From a checkpoint of a small transformer trained on Wikipedia.
Architecture: LayerNorm before each block, rotary positions, no biases in attention or MLP, tied embeddings, attention and MLP in parallel.
Training: a variant of Adam for these matrices, 225M tokens, 6861 steps.
Each number is 128 + 32 x the weight over its row's rms, rounded and kept within 0 to 255. Layers, rows and columns count from 0. Numbers have three digits each. The size before them is the row's rms in percent of the matrix's.

# layer 2 attention query, 192x192, rms 0.0464, rows 46-63,109-127,173-190, columns 0-191
111:214186154171092140152120144107081140111123106041103068133182120116125093155063073195119129098197126104092126094196166139153126159175109150097092139156135083102150155122134100126069165134138165140130129129107105158076115186112106162124181109152114101144086144078127158136108086138126131076094100144111182064194188098159146059135114118096111092128135120157077112138136142171117140153121095128041140147127119103090126195165108104107141144142136086127108121161179131108155099148152034128129151113171128083099120162150117162109108115134118124168133166115129103124164163121127163162
095:126103146127151112124136150120176148182133148080138146073118108088164147095138111137125120085151149133147112146140129139151135080158097081146153154087165160095132113191204128137144137122161165201090156155101125153208117094129129167086140134178117104163174147207092134134089124129085117100133084137115149097136140168133097157109149132166104121166090057175130190103099211134169102105099145137127142146113063088133114091126181074134104107148145104082124177127195143107070109081119146129125074140193116141105194122187133134148103152171134191099138132192155110120089056128102155139
126:196166181127110122149118118152121169118128142148147114154144091121141157135168133111133129147138154103114175151108114132147169199132188139101099131174198091130134169072087154115057152118121076143160133097106112170067160145155147131170161123132151127093161122054122094148106129166177141109094153092150155202083146062170134151143146144040113125150156111134172135131070123131134143157132123155138117169073173125125128102122089093147118147184116077149214080108111147161116106123170141151149105127083158067113156185125122161084158062182089141088116075166124144151096085081118090113
106:130190042133107174109101158123136117157084128179101137109147100119129176101145069172111152145118131176128101115120117166125129174136137108170152077105086150083112121088095123116138079138131145118077062114104154046136067127162144158100179108106157124139152102094128132100152170143092116120147137149182169113092172108200127125135097156140141153160124197116122164117090074166187120125142108151111175040105079150193091108072179138126144113126119095122134163094163139117178128045113089152108148091145102105076200159118144101104136108157163124122138136163120104189168136124147175098
097:164131084152162173134120145190110142165103087119121170209189107128129155154101108153071166150091124140076125112176142117119102124153123090162149091203131093118121118137156112106065173100107070153152134071124154139173118082104106139109163108127106080093128156098179126141116119141128036104143122079110086164076114121143115134169124079158103054128113105153157083126104113107133060117092114092161201158062138144134143136165145139095096148123185096117143080124135153121128126103140185096089091120111107142119124156154127116124142128145176072149132108160141110116070184182073042145
112:109186084139126164158115116089159117092094106195148111143126096130149119085141086099208132137208105127155139129155131167108103145156117129145103082132188146060137065077123117132131114139138061162112125129145076151122164082129158124109156112078136101167158129150105149112131112135087160111112139121134183153120103157186092152067111157109161071120199126054115132111140130105166194155195140172129098137100072142187054091116160163108159106100111140118079132149149105128153068122112097149129089072142139108092136117083097122112096100142197157115173137056087168129139172115150148139
107:059108061178124159167150175134146138145052172127119101133165105122147145094124129128136123106085080148114103097090113140038125154083156142098115090130157105101194114121138158096084133083138152155128153078165096169105165105146156097155108097132115142138130094069182163147081125147105142102141123118110120162164109126147078151143073085189102089077150184119121162143095081132227159143156135111158120131124131146171206165110151151126133180162072106168112158081108177119143153118161166150088115085122143098092096162104108147095166093114126136131131087189145077094116107140135066089
102:138102091173188121152074126159173128154131170134120172104147148096164151121158092117162198149139059133147119093137152101100158159109094097093139173113113124093125103125095138111139068107122144088170073131121137097070141093134121168151156090103088090155130101155117149168127169130129092140167148114078115112224151114158128109174154132163124094136156138121115111116139078126174158168209094075149117157140156127210123185123092110138134178119064110197095186118117118143125151112118123124109129096111117139121116105181089192096061200139116126202149150168184098107147169159112170124
110:091058104124174091121121117127129094099173170151111128154095103122120103117163190097069097137101133119152096138173099126087111086083130093140147053184104118120126121184130174096137123102137117155139163102122112154135041097156145151166110126163094178122142159100151150076164104133166206198185145091150132132173144149115113190176118194214146136153091101129129092090191086171147110135110125116124181142141123137121075148139147075140143129147124145133174146092085155098158127157191153114111138156112152164121110153202097157134206113110124180064138147112109140120127164092106118143
110:143129193126131111150088151197108135114157127164155142114065134141145109100138112097111076128075198155136127165134116115124185153140124100095169116107119122123163161159091111085138127169083083140158154131112121197075161066166121142131116131175149123124138122066097116053098081132139089120151102086188136143092126116168164147121112129133137176156104094137096129136128101161159138149136136137118177142133106195090103142114095144159120103172131117048193187153164081132127108104119124157163053124098140055106149165099155096125192114199110135107113082153073186170107087092111176074
124:113146120219107153106145108134133133126155116135090166087108173145093098123063127137155210106157105133164142183152136125184090056139106154193101160090101115094073119118180133138068086123180229153106166144117155143144088131154124167125135074163121085170076112142129105148107071124101177081089059138125147113123138123088087135147151133108177140114127188169100148126129177093119108162117111131142111156126136179143161138132077138174098157129110168152132107138149078148077028130094140125099130123140134092126118141152140151152124180121198192140126112050135138121145125126122114122
121:133125160182102154134040133099160133109094089131123139118153126135112148110063083125159172131127087128087101153185098155132126128082158151116061178128130142082127116114110130141127096159173153131130164170116125117133122119125076156131073144137124081107126146065128159157122146082105166073143050148102124059117122154149113121128152147110092122091160154191115082058131153136140121116158123120128115163149155173161176150117064170146154083164042178164088134123162134173151054189102091131120101112114167094159129096144161160122085094105118153138083070158102072113167118143149151040
111:093126127118127120074168158135106164110187137101086142103110144125084134126118122093091102121131107184156129071062118174107073171117121110123114169142145058154134113116095128111130177193077123110098165115060090118119105102119174108187115111151104087156066107106104059144163166072160088143133117130143207107113098139164056146138158142132111156106156143115089177151096130154103113117153128086087167110121111151087137148123099177145123085087136159110186150123080083103125130058173145112126086099130135109095141171108080086195095158111071120093088103095067137148071108088096102109
109:224084120123107134121078103066133139123163135168133085157088206171093133174079073133126150130131142128135099126138129130127140137128108149161104149163129114100140117077088160150123125158110164113135100106163093153078107144177125149118093165061165065133186194159166127115110147161101151122135181175082138168114225207149195101136147159085075177144107131074110153127114167123118129134112106113161159151126156188125143138130112129122172077140150091138126104134098169112063067116109093133128136134089114076142125125132220159119138121128139127169146156131175131153163203129111138120
103:102142075078140101147094098102118143186136173110170217148156136203088134098110111155148071116133125113139153105145136090129099128080155090185118126125107136129126209173135109136134138111179089195168098103165147178151083133140103161144131162079100069126138124132161104147070114092153124142162092111118144147179174121123108176141104139133130087111123099123094079085079106082096124114130115086116079117098119177143192175135160130089143148140103076181137129192155129189116158118140111168140174143125095138144154092129108128076091137111114102197156153222161121090135106168087168161
105:140112165202155136143125123139100189112130030141136136126118171144077162112158055060122103177139160118186129091132166160126126098132132142135154147156117071154146222177186088075138070182097126111142132104104086127132134152142119122099092112094115127097136109114086136113132066063080132107131167125179070063170139172164133119108137132088098100085166117179142168150089131094132139128100114134118173110157068091092139083181160141077114091194183145098170098095129142144154111124062121094112087121120127112106145153098138164130178140110108113134134118171116123148093107149111163164
130:183159104164140152074131112128148117081099057152186080152167079166151145143172103133133120108042111101103097103127160130102088181145170118178141159162130096149117160127074120111103119067136103091130074091089089103115130136160109152152163158079085139100110134086172096174113117160146085121100150069134130168156090105089163149164111148115098081162148125114107105196057064149171149095115147121094117125079199150143166153131120148170111101105036157140113148146127177182122104164122146111147135119114123104119066132092120185140179109124143095136155178147125137147111184090108098150
100:089108150153103084105126131108137149117117173139110163127113116151098127143149163069141092117067058115133186122142091109129085139101162096142163189113126104180145082124109116130081133159131154124105126158115118127129123125127187070139119123119197071176176101142143159160133175078116132121128173101128119153110133107175089075137159159134118095137105163069116147132078155200128119105117139138151082087202163098140107122121106133080132058131158102092146219045109093125082174087147145081112123062164163159171099170164179115152146148104122142148180161099130152106146150123170164054
095:098117152136152123091103179077079110130152140125109162141113094113121093168080192107071176120169218082215117111130133136181107210156133177091128110053116196168154107138154151152160103101112111056153145139156159134156117130109161128161171116106127181159123144135115127137160100122091084075111120105129069147100133138156105085128135124115063109142188110170166123109148102134156130091154124183114077163079101156162106139095127117112114092101170091121153136099108097105136154116152084129191167082151139121111189153095143084137122075100157145116089138139093121133137074075070102097
096:115045120148143094125115079099088143138139116100109100151129143127162161114114078142139120094161109124206141146156174136114131138161108094079196104124162150113137088101090135144145127164168132128131117108157084110144126189186156169174106147109139190148118115105094179174147108074162123079150098105155078158124177146168143095091088140161135141095139120132094120104115132122085172181191150200139110061093171142086123074157158141096124214094141125059136084157136134094109140133039135215106157083152126152114140117115158172164170087113164105157124130101146136169084166129128142135
086:163073148112152174088158212052157139107097129110136109160095143142092087127108151129130120128113135108140132129122134128151129095155124097143093150153170188079172123146052139145100121087118106128186113136156127113128156124172201110113145158085077145106083089179104123157154178072167099108082131120185105120086105160118159100132135166069092138138179076102184130105082124154132127115099194160175154150099108102118152103094070121099124093070196119105163125163187152136082129139109094114075150151121138116162102162105132045163103151144102142097076082161119197156158155142111125116
099:092120150147135146140091164075127100145134122108096147112111127139137106140150109075092124168151116137090094127082149131157111154166166101166134085146089096131121167080083161111137075193177131091150125043155133179110132114159119060139133107149124184152132147098137112086106038167195137135136104107199145157142097145119054100152138135145130137129095148089056156152126121120164151115048078068133160124124130122084125179144165109089183137136115127119157111133133157125126020111103074138141086082190122124061076140145171128117122135117173116118107097083076130123170134126084101105
096:128108138149140160049103101077135161132132151184113093115165148164088096144074086122123123064134171047179159091130182098149100093134113170068156122063103100143124128130128120144170149113141082125156150145108132161134164119163135127171132161127159114108114077124169131181186144194091176132101150151124177142148104121122111155166194117069130128124109184137147157153141114098159134179122137076130144145148159060092118106104137092119165094100172164060096148143122117065088078134086070090114139113137170170132184153180149157094137095147138133169175111085133166154157138104199136118
100:134059110137157182101098115158094141138166145151138152161137149165108115127125141151119132187089069154084124096160083091081194156150079132172132124169120152171122080112196102126109125137088105114175105082170115190188120142174119102125035129148147145114151172142107121104117099138136081100178085128111146112066123100122138152150187126130106133186109100091148124133084081161153112132060140158155114132135165109126104182091162136113101185114190161135085112167129132170141146129179169138073158168148183124117096163149077141155131161134114200090134047151128147139116137093164083142
099:090160113108104114109115124046090094102161106156130163105133138141170159126111138145108067101172143124182169120146176180138138124129123138179118115149104171141113138141123106106139095131120079137096103109119134127121179168131123133186141157098127145118115185144105159115183196163166098075168102086160154134149131193163211112093166179070106120152142168111171141124194168184149112209170144173103148141115137089139133084188090153091165102104120095135154139116152149099140163142124094125175121097193125080130127117148122144153101167106201114048124113099121138119074150083082196103
099:083131130146136115134079124089135076125122057178168122084237134097146114122141057151136139099106130083111065112138154130065120113200071087195130123164114150115134119082157141155126120107143121069160166125178105121116088127102091065117125113129154085107159124133187117122112134099178093139133115112092093070153170124130199116192118085117125121141155139138127073187097174132133159175097165111104087115170136109105093196150114142128112109101137117074154131196120179130139072098127120134143140154181125083138128116151101118132155154064135075135182113147152152175127141082113148093
127:153137119103140142147161166167165135101125158149125104169061141131097108183140134122151087153072143140132175037127096160185137114194074202123111139145132156136183074122141152190135157098115124080131068053108138114148196113128169130103123098054133068163133127143134082122146146132126004142111106133105187109102092130123149136152190108097131158149121099101158130114126145126130091080136135115144091081139100152125129103154116136105114103065130147124097131115179136110096168191159078119090093176124105153128151123153055103183078148158179106091152107144136144120101128136103132125
106:149147074152175093177078155121157086172116104098184147063170117137153148129109144115117085120148107112158078164104145138119093114176142120122118168127113153137172194102119209077160163093138182213091089167162109186100065106097093106146127121113165113125125150127101162175084147117217101118101171132130111130168133116131103118127147177156149082110103171129109116129196136121166149140159097067151179168159114166170084205181125168113128149160114100142138088181112168122121083158089163138125119138111081117075137163100171132070149141120080119142154154140127103113135128109161107162
105:159159165120165182174145130152102095165217149184110131124088178132146116218087101093163108130165157156154111150165120145142136144162146128108177116176165152110114128165132136100100065156115124132183105139115109156082115093117155151159117111142126124142112153150121100112135083160150136092123122139118113097142193125117160109109135099096128190133177137136147108105143120114187157105140104111102117159193142118188126171119109083103109178175064134134106127107116103076167162102193087130164122113119132113142095069069099142098111181213126120054119125146090148212073124106175202150
105:096119182143071174060164128126063155106149090132173123109141109129142123120170127117122172120093126109153071112186071100157094117093141144066152124066145123093135129102139114062123137130142096134111165131106117100106169104119128143202095058128136167165112129111126121115123132160045149128122111101119101159171238143115082176105140154141156148129157154093129124129152138125097145094161147192132066087097160152123174101107117178120188079106119189115123134120141066112090070125112121153116129084134099149102142114095143092146215113093176105132117089096126115193079176147110096111
112:131108147150032128171083049069101161112095108115055117065188126123127142130154169109131132140119124140179080113105122167149130162110171105108095165109161121059148172093139142153133064141127126148084127072160131160104087111102136185158049139095157136150078115087120084076142076165101114079169097106150119105169103050090099139079138142136161106090158136139118153141093132111095143130148095168141118110104063175089137104162094164109148110140125146092152130151126132156123031141113135210080102081096155128098141118131132124123118058157120075121127126151128101113132120123120107139
105:156130071105191122146153119229138154121139164079168151097124127120112162171189095082064094128166138132105127168141115156202097103127117106164142188110138107148167169101069159093126098142118150151106147133117183099146074120120139103100130169194095103115112063179120123106169161107113111129122125145108129088119125146155164120139123101064117128117131122090127120167115143117113117187121157111119192117058143085091122124164076144180146081145127165106148048117147142087122122098171063107119099140168167179079116078109142148169168102082081102100068127125084117133142149088077147162
099:122151087151152123103120171113106098123153176184068061179133099133136127076104155073114146131104114155153119172130112145120164141113108136124159153163120131100115100119086122135137105152146145088128164058131179160127152094151133212116169125119175139144168056163151190110088139108128074125059065117107142132115090130119160106128096192053116142146149125115158116138071120121100083150129149107144160118068181107091144088116143087093159082089159114173114193089088150163113103184140163096087147071136126143166140112172079102175157109128075149080131116062153120126078112140064123120
105:167083106162114085098158097058106109119120145123159161101206142112107097155110150135097162089139046109134130119142206117150095121174116047127082121130137080162157176101139177075079038155185174134119121096130176146147072170049146148101130133172146149140098159193120138174066139105188175167113116121130124124156091135105120139094103093128082082065104065135103080116161170141137165097107138132117141166085130116137128140189117139142184107111141109104082137154085100131150093115091077132108147117166119135084141093156172120119098112098115108173139139118131150125135138140159160140
107:113137063122132037172116092145153137151142086132129131123168134158076129087123152085123153140169123147119109138140156151107149173175163121129173177176160095162105206144174087109082125083171138072119174111136104144126103147111104135141092134164191199101147126132145128090039104076181093123130193147155127104098092154098138153089141172077196122112134126164095138171110126081146134088134157104115176091121103090135105171150172176074141156141112114113135096122146045091133090134066112137115138143108111151125086175073153182147172081141105115083138146145173118095102155108131134140
091:135157097133113159110141134105136112126169151145100058105147089174158159140181112160155171116167130150095066143140122113153128129094129111138190135110082087102083198094151174079164097121195081164110095077127067043152188112120083169175120112139146108138103133150085144157112099136165164089144139108133168133119096105174168174102118142118055112161164165106087139148160112132127131098082132131163106165132168128126119171173190055136096137124156123091126090122155121122102143117098126170125125055122111104049089154063112151166196109122095077128109129124088143072137160087139132129
105:123099150120092115138106105159175127103187143128126068107157132139154084112107171176060121078151191135131073127095142082132066137088172123124142113119137122151090163179065134137158097129141148138111159096154129061109150136127129140093124180078136069156145124119117148144136103130061177181173171161097113151149171099144124170087174137157146138104179172158125184113096137092090168147118096079142085062153180102140143107119117117119127091135150140145106159085131080065115134109173168108207113163192129141140138127072163111119126057145159173147162116136122153050150120163183149104
105:136135084109138098167088148119094125202114186090104153090135095147145099148122129088094133159093128121168142155102124140123125106120095153074128106088108144149155146109126145196092118114154187180117104119098110177129108052168112155109148137076113144126068105150087158131138151154127128095132143157063135055159188127147108168125146168098173150074146146128057198053085116186127115094192139153109088140160084108131100150080132160054164124149160136169099206108146103108141188086120115153169143053166102146104085111125083148134118178121109123154140109113125162150135108113167091110
096:108156168169139133119130130132055169135116107139119105083170126085165083064149063097177110160165163189138091126125139171104088147108131098101182139123170097132123137127088148115168138145124115172196161088095116186076179084142123136150101113155154161132128131077152155128160088099106149085152162113163158133146108109149129124184113151204084119131167177097159157107112106135190098181139167106123129149136099145165157109080183181160085162132148161135116185096130125108141160117135130056140123118181145058077191168089087194092126115132139129156156123136147127095138114085185153175
106:100122090108101089160097126058120126156111162060131095157108103103122141127103082133147165109146105181155123130170097131126167108168124124080110147100099165077121148112153122203122065112207152171106115162133178127146126128149144106162146083131160163164106083103108138104108134112101142164194094141143152116137146141117084133090125080088141101224159114121106161112100154134151202136151150166151125029132117162175175120130169117066154123095088159124121098130116121169161179103162078095132095080178155116077111140068082153121090088146166106173114137092154167151082086109165128116
099:128079080188152123150158102135099059143145145148102116089115168119168100102182108083183123148130133180100100142139111138119157136135187099127102098105140100149154159164088133104154141135127126171112166141035091130096173145167180080155155083179152139161135136074151158079099082098127157100186127114137155144105134098143116169145044114153124071120090127113104070097105120141140131033171119082112137080103147190170156151114131164134112106144119079125106099067164073107132142104127149088119123075100061066110094136152122138116157110190084124133152106172121113132087155104113098174
091:095019127164099120090163144088118147189176104092108103126190125115173145143136125092070167142180138162142164104117084081095141149111142145082103179106128100101093135136102121149148134168129104138059197134106067086141137091112167141135137081097126095097091139126109149096151130116128181145129169190136148087163110187132102145112183078094119090108111183215107150131156146125110128182144136124135125163089124102134085139126155147101144152172143099128127167142128061178177135104184099129129151147078114104080193144133112127134154123135090130126138155114132028059088142116142134150
102:111136118133122104131136149175128114088149115137110162193116163151117114120145193169139137128139091071151138121077207154214166117121101092169100205144169144141178095132145025120121130147111107133205100083068084172106150135097149090191089117168137160130135071123138084196086146159171099103115129129082149134168126140116133141153151084101157122111134116124109114090158107099131056156176096131120133120089097119086153141153078084137087091132161165141148114164118103135146071134191128164105054190110180158142102117185146104154121154111127158133118100160116109110132173153118111121
098:071105189157162166106093179156118095118159112172132088116104141118129187111108153116155105096096139116153153139130120101140102106162104151099145107123155155163090141096144127131127161109222164126150068133128157162220070121129161168100128123110092133161151182092108163092124122111165133130139156109153152131112234111169153090118128155175156144136142170135131126098084100113147113137160136147106136123147140135079166059121146171063165150153149122084138132130163098066096177080130088164113143119129069071149157155152160148160095089136043114146161110094064162099157072136080123067
107:141156149149123193092085147171157124094070059190122070116134125167107141153193078049180147130169153162077106092136112143085146160094125113077134118144148099083141127127138125118174111199142126146142097114113083098108135072110177156094138089082077144147147133098117133130102119118167221112116135133117131121121196162160145072136130122147101151074110155143130130087107141135135147157132097202131100155096149174123129131137150102175100091104091127138114110069183158073109085138133065109114086137141143106078115167160075178062138122130116115147178097136120114082200106155132152136
092:100122131143149198127141117154089089126112155151123107106109148123198074090186087102167116126113100145149095147091123089117137114136142116106121130106184127111093157139057163128064075138013117142109136095156101123079159123168147099218129103098085115172147196155096137137100161143121147154104166090096112117127094151106138137161048160142119115118143150083122171172123117142200094163133074095147164131120135152147120124092187176107150089175094123109132132121152160082181158141106156126161090056108198105132102148107106133159099193159126062156128110143092130095107139099118162128
098:150125114121114162110123109193085105166166068078163107151120110165147152096110136069068131125130108149162116140125176156117071141111116081120063133169150066153109166105114102157120159139177159141178086155143169102170091146156158153141099180097144102087125114148137108101121098125124142123140181172115136152137094119095141140112129111127094095092159050124200107175207111071112091154101133128159112075074135182122136127103091123132119144177137090108152080101177098114084096117135055153178133156126115122142072151085115197124126133126157103121174171116172098113086088189116161208
104:148141177152164152128115088173124146150134172165115139122144135163139140182182214088126087156130140186149109181126107117066103092062134137132184070101096094123128159132093098106106155166105131098156133062145141155134124120163142142109133148114132098158179158071106118078126113118157188146118131051054145141117107125134122141178057123166074127140095160110120127091137078118191110018101144097150143132086155132120098144173113156162065131094114178151170109089112096124130115150056168123153123149130138148191090114149157156088160120122064091128136118156121144127123112095159149176
103:103136137161156146138093130146094094136101112140154116120187133145131121131115138108139117184104150214147125165137068090115120098121178130104118143142171167144076131140120134166111164160141101103056139050137078198072196114193186093157130111135095155137148105095103171103087158131186077117139131121127158135083123094117169152124085104131146101151169157102101175155090130151155070130140113134141091104112128115146165142141118171165121135139140109049136150132127130112147139124162191168097101170148166078116106141140076192139102187113100108079096101194070181117190201145139085112
090:080130158167091116124096081099063064080172138146130113118138165157143118231079132163125110124138136118141111163121166104161134134115121139093141137101099079067073152062086115165095151175198098115118130116092162130126101190124115159135138150135091137103198140144087136179129033144104143113117134161153128112149121138153096155115173209087143150127105155120093135093103116079145155120194173150133111136212186175140124092155166172146135086111123101091164165132113123169110086123102068170150142126117141133121146158183136102137138146140089116134124101094141158148113179115102204103
094:123086141203162160155184086194150151147111099120093133143127149147148110183058103150175116129150136119125186118139109159153083144162134114126089147197164088132155113111133088131155094130103107183144106096091100089136158183089188096112113149075176081087128120100112129102105152130149155093131136175098105086045164087149129119139166149132131155144167141162119122108102091076117084081146079187055094150144106122150090144096137084170068102145123132108106155110095125075113103142134115081183183182157153129118161132131135150053117116093148107089135162128059147133113076144076098116
098:112124126191140120156124151111109139075138086105123136112139172120194156072171072108076104143098097083206114150100104098112191097115122111103128108107086107113044099137126171101131061127197121164115075119173114095158164106124095153108101124147138175173163181081083146139162138124189179155064135111150126172124183133148153170146089073129152125106085122149188195163103084131115134161140031186150093105137127132085120133110133095141094155124136116151136082208125129135101159125143097112107156103102143169117103148145111113164102150173151123114154092097100131137114157170148144087
087:111145105077163112136118094113181134092168123173120162106144178125116158091132119128092108122114129105121108165168170123077113092136164044139147159121108149095119158161123151085124089126147181054140232077123169104181134183115078138151143233135139152139100082150161064153155116083107200135159141142170141158155094134098202175097161120172130064137154141126147124155152144119114153109133098180100138163104119074092184076164181104166143129085134137148102173161170184146128151129112133101132147149135111108123124051119157155117123153130115104131155146149162116093158125155094097154
096:182138116126166183130172103132094101149132086102089083131171102134128128108102181148175124142143113111158090136102129147118122157146152153131185109132122052119083146161123139121104141121137154104135186092090039133119172128147118144138097118117126165131103123170121169126099095113144169123171207068133135097132133138102121176185158128141156089075136162190125173125137116106109101092128119123062130162130101124181158168131102149172117161148124114022124083139151114136066148122144144160109104149174109086145080165090128048043175072168108141136126092123105116052099098125177086154
096:180104149163188094124154107107110108123121157183180110125109096191114150156112103067104117103122090122127156154153068119116161088119123121130107201146148144120172151152137123099079117069148111107158138093168136104147090125172179146171164204123127166131160131146121106118118090134206111165184109122048137117107128084091132130142123131138127113121120095165182093143116132117051101079101109099148163062120114142135128138166110153044090130188131086089142084173149140093111108161135097130207109180139088122126111173161164123155099094166151109140134096174097152146059144088173090173
# layer 2 attention key, 64x192, rms 0.0468, rows 45-62, columns 0-191
104:132098162185075123084134113070048156079155121161101152125124158096103127091117099089111088148159122144136169137106111123124156173170114152171128133141111119139125114089124160102172139204122114133114118090125136139088139164147133157121138075172147124144155084075090080118153151113149125129125100142195176146115135192183092098153142141119085135153213160089122153155125148114156164149171042133113102174122147118144131137104038245093124154152102140076096083151099123097088114101118067144152122128124144132196139165168147135151109144120144162136100139178067149145129100065096150145
092:167173124112125147108130133100153134138175107169128128083056133132059143124193095082100115131166151145147111143137106130125182169153144123131104107134071170101139112123123098182144121119213152115154115151098107184100093101173156123144122085159152164106151055117056123129206091146084159109182130110172172140120151104175127126129079102116214053141094133126150159098133149134055159094131071148119139060159175142086142158104130079145140164127155104108066102115134127088160070125068081113082113149140145119103074105144094111139136087125118150087097120162138094178124135169119121146
105:075163125137112185084109128106166162118135127168138095184125205103148096143152142127156174172077187103188161181141140141139124092165159142067125125146141193101143127072077099165080143127119114122133076090087151155114152129147109110160122194076154150100133135096136128098181093170121105099055109087075102147127189156168134138147161174079144149151178147097148090130092178142152134092218064103113141118139160148083139110110138121113155132103121095125158109158101132122089089126102115177085068144129148181136127111144139090118085179122135144098114102117057122153131145131138103053
109:156144129167120120154151123144127119097141132161121102139165102162134085136134146234150135119111092170110117133130123140192143137155127085162095107133148118117108148166086084132076117102127109169153054098076108123047148106160183111136074061177061153122158137120089137172118146196191109125118152106127091147119116191139143184096152177154194151148117143116159174112126109164144143137138117085079137108147179144113089157080125107121075141177066080138132130166155111116100133108134145149153095142093114136162057173121107123102126106202118178099113168100110151150099102126192209108
103:099151157164143136134129137138112115114139085187177110131058122149092147105106131115103084192139136085161133121140151106155112126188150179102146128101103156125094174104127109154085086123167082155198143100088119149160189199136168080122173094157161102143169133142111145162170136125137091128083158157180132146074138162155183112110171120131166200164141124072162171144127140159141135115208149186204118093140119102132076141085090106154140116151098115153160135120147037103122132111170066118133137115106194132137130158140141100093118083087178152125111091148092092110182137057133109131
100:118126073098151158156177112191099128107088106138115156093153131113093107119165158105142108176123126102116135171111156133171151064113112064114115084119077166110126110111163123123104170165184138101146106067106107089111194151103110141139090164169104109111104160159150150191148157098149136109124096103167122136070070152076109130148099149175171087168120075156098152121082169139057071083169186193118159112093157211127106136090127151195092137180123107133117148078123233152149141163097083107134134105139130160084136135122112154090125118126130142104137150128138125212141124129111146112
110:112103113166111153112106135172051125055109157194134067185130129116122080114188097086137098197186141141141122050108079200133145171116129136121087097160144140132106113117136128151148139138127099148124121112109111171110149195209150108114167075134148163159214086146094155066175125143140138150119098096188164129118139152161159150128128099091118148118138141083122174081126143107127138126142097128082120133113140094097124107054097152144108132148132106098135095151139143110154093144131133078117100182126182096180173124115070116134102118128151134131174059118136176102122057115149050107
105:120077140116210098146100138183192169193152188104183154138172154138074131163061112102057110124178076113123136173143149070120125126105099123140123147079170124149159129157107086139100085108159156132158190108181164101114158148093050113126121126160155140125083131152128096170095153117161170178142187156120142163129094108186116075103130168114119122111137144159121184111145164133130116133117097118157110153121116087126107092158141133105154128133156139135141119136073089186161180112141177144149147138144046096122145055075135121099091109125075104122104130147142126146129101223087119126
112:110142148124163138146142176162170154174137140129178147105135151150106146174069125166122150073104088102101154135132139180118108116098092152161100185166087095138167115115094090104175130129132142119188147079134153161142114165095144167178170148144129103139082113160146088181062184134106075087096118123089160162141051118128116110158176114126125095151155181153124147114146162095119143116167136108120130131101105104184130141209067077101151055129140120174136173110076117142135085115133188153114150074127133129124141119219050106076129141074134112110174137088137183099180142125117090158
115:151133050080110142132116118144108145081088153170125095132088127098176090074125081098173123149091147178158093120113059125115125108179154198093143098100156116111110157116064153158172122126123117151106092172147103120120187087175108111189150094101150139157159171110088214063143149137203128092120117133169132147106181133181061117146069110154117147162153139116116132119104116174125139085164095159139097116118148125147111150074164180107130144123063084121132148110152126101180090067123143118129116135122165128060144137111132096158106142175053160115130087150072102136153091095155132164
103:165138176142164120157175132161146119132204112092187117089103129149162190147066094117117130113123103174154108158148122156133147071123142185155084107141151122187134144174150127135163121111072135132088108133085145155094165091159128104135055165106214115138105146136140118142100171127108138107097101123096099117150139166084114103055112124054109113119129160128177113080203135124109149142164066092128136164134149147169083103154176126158131183202126087145198178138165095094125142170139199175133115109136138080099120144130121140106086122155104107151170111217117114165139102137126114174
106:153125150088181145114156085152106143188077095087122126146091123100135072161113147162087124155111111173146182103156109094137077133096145089151175131089119151128142149067226132099145130133125120152162181130173121088187089084067095160101101178140165128095095076096173126165150084121102102114082081078149069125185135142075117151097159111143165179101178131132063122117184141140062103103140148093110125189103155075102154130159125130119146144100165208080149090107111189118132156173132134133101191127141156168133113121146158128132136136086159115129130164103130112133097117166146089145
107:105111159130046150089126150147099129149138086108095097170127177128200155119146157142129130130102110097133126141137126112135152202162108150126152130144179101121098144162178155128156113155168107074115145140167106152143125149163120133116163115142118129112120100152126086152201128134134131175161106077104067189209108136083200134125049117157157109051163094168060185133116124106096113086138112154134141133117141098130154123067119111191145155127155135117123055104113136119141077134085116145101194119177116148145139144104198170111171083075082111108151143134157126085149075097105045132
099:106170150143159092197140133177145146124137123099138184126205098118162193110088130098157126129115177180108139136158110077137048160158200147114123193151140158140166110106115137133097103141092110141102196097166131120144115123111104065156092091132122162127126124158151094143128108101174081129117109128105128097084122116117165108117124059093143124202147090089083184181154146113128150127141124094177096150121112127099067119160101156099157078157093155065094132152112068081149135092185110126096137142115101110115110180131131188165112171128144161089125181153070106166091087066158155100
097:201106089176146158088120158162145135166130115156082152142093158154117135162165147111138130151125114169100083114174172126166107076119150111158159151160067173165083138120189102107140124060124132133151186093060135136113152117146079168097130177126095117138111118176192134091138093123143108088077133169185115091183053086103195079167102145184081158097133075147197117148144132147135118088079128158099146182118134121097132175179132115161076106121157114148086133166083114137155140143112134143116096090130099186120147141147078143168149067085116151135131160131152115162141109142101067110
103:077158120152096109120075100111096190126120129137159126124094135091124113164228106124129115134119091142138138118137124150156152083087102106136135111176124152083084064131100131107117143141106114087126080112089108167057143125164157071144114086154130164166132171107143169110183068136111148125185131103165124177137159115177089139113131183158204102108139075143159162148073107192150119167109146189199098079092181137151101128136163150174124153132075123057102132130131103142131093092120054151065147139120150144132113181139097147125124062085152146164122078114093097125118186134123102115
110:174127155078184070129192107129132093156111183154168155132106101100221163145132118147115133093096163177098138121138154151182194082135071113092158104107104136115167101132142106208144136091206151110101136189150171094108177095082008153100087132100130187125133190110140123160115116095158131173167159160162105119180115117156094135086172079089128112147142091103169138193101150132142110157109093135115130108137163112157144126088135118131112139180113122105101115133124099110159139151154127120097126120107089153110110153111124129122175094097129186141114141100109067157101114132081131191
102:171141124116144155136111143133135104110150135078115073161099048153104068110165155104131118111138128107166101084121090157115120075091136132078120147132107173069122166158102113172085138122097189166148130125122063074099135105152132145144164101109046122127089168129078103112146115113102181071114145107110126205127120138091160153093117164154182081134119174058157150108115167170079064113118142102111153108122143150148085097125099090116088136128128075119059120068186124098129113121115133121129159133161141124121105136097101142118162074060085135152116103139130087151144187160139201221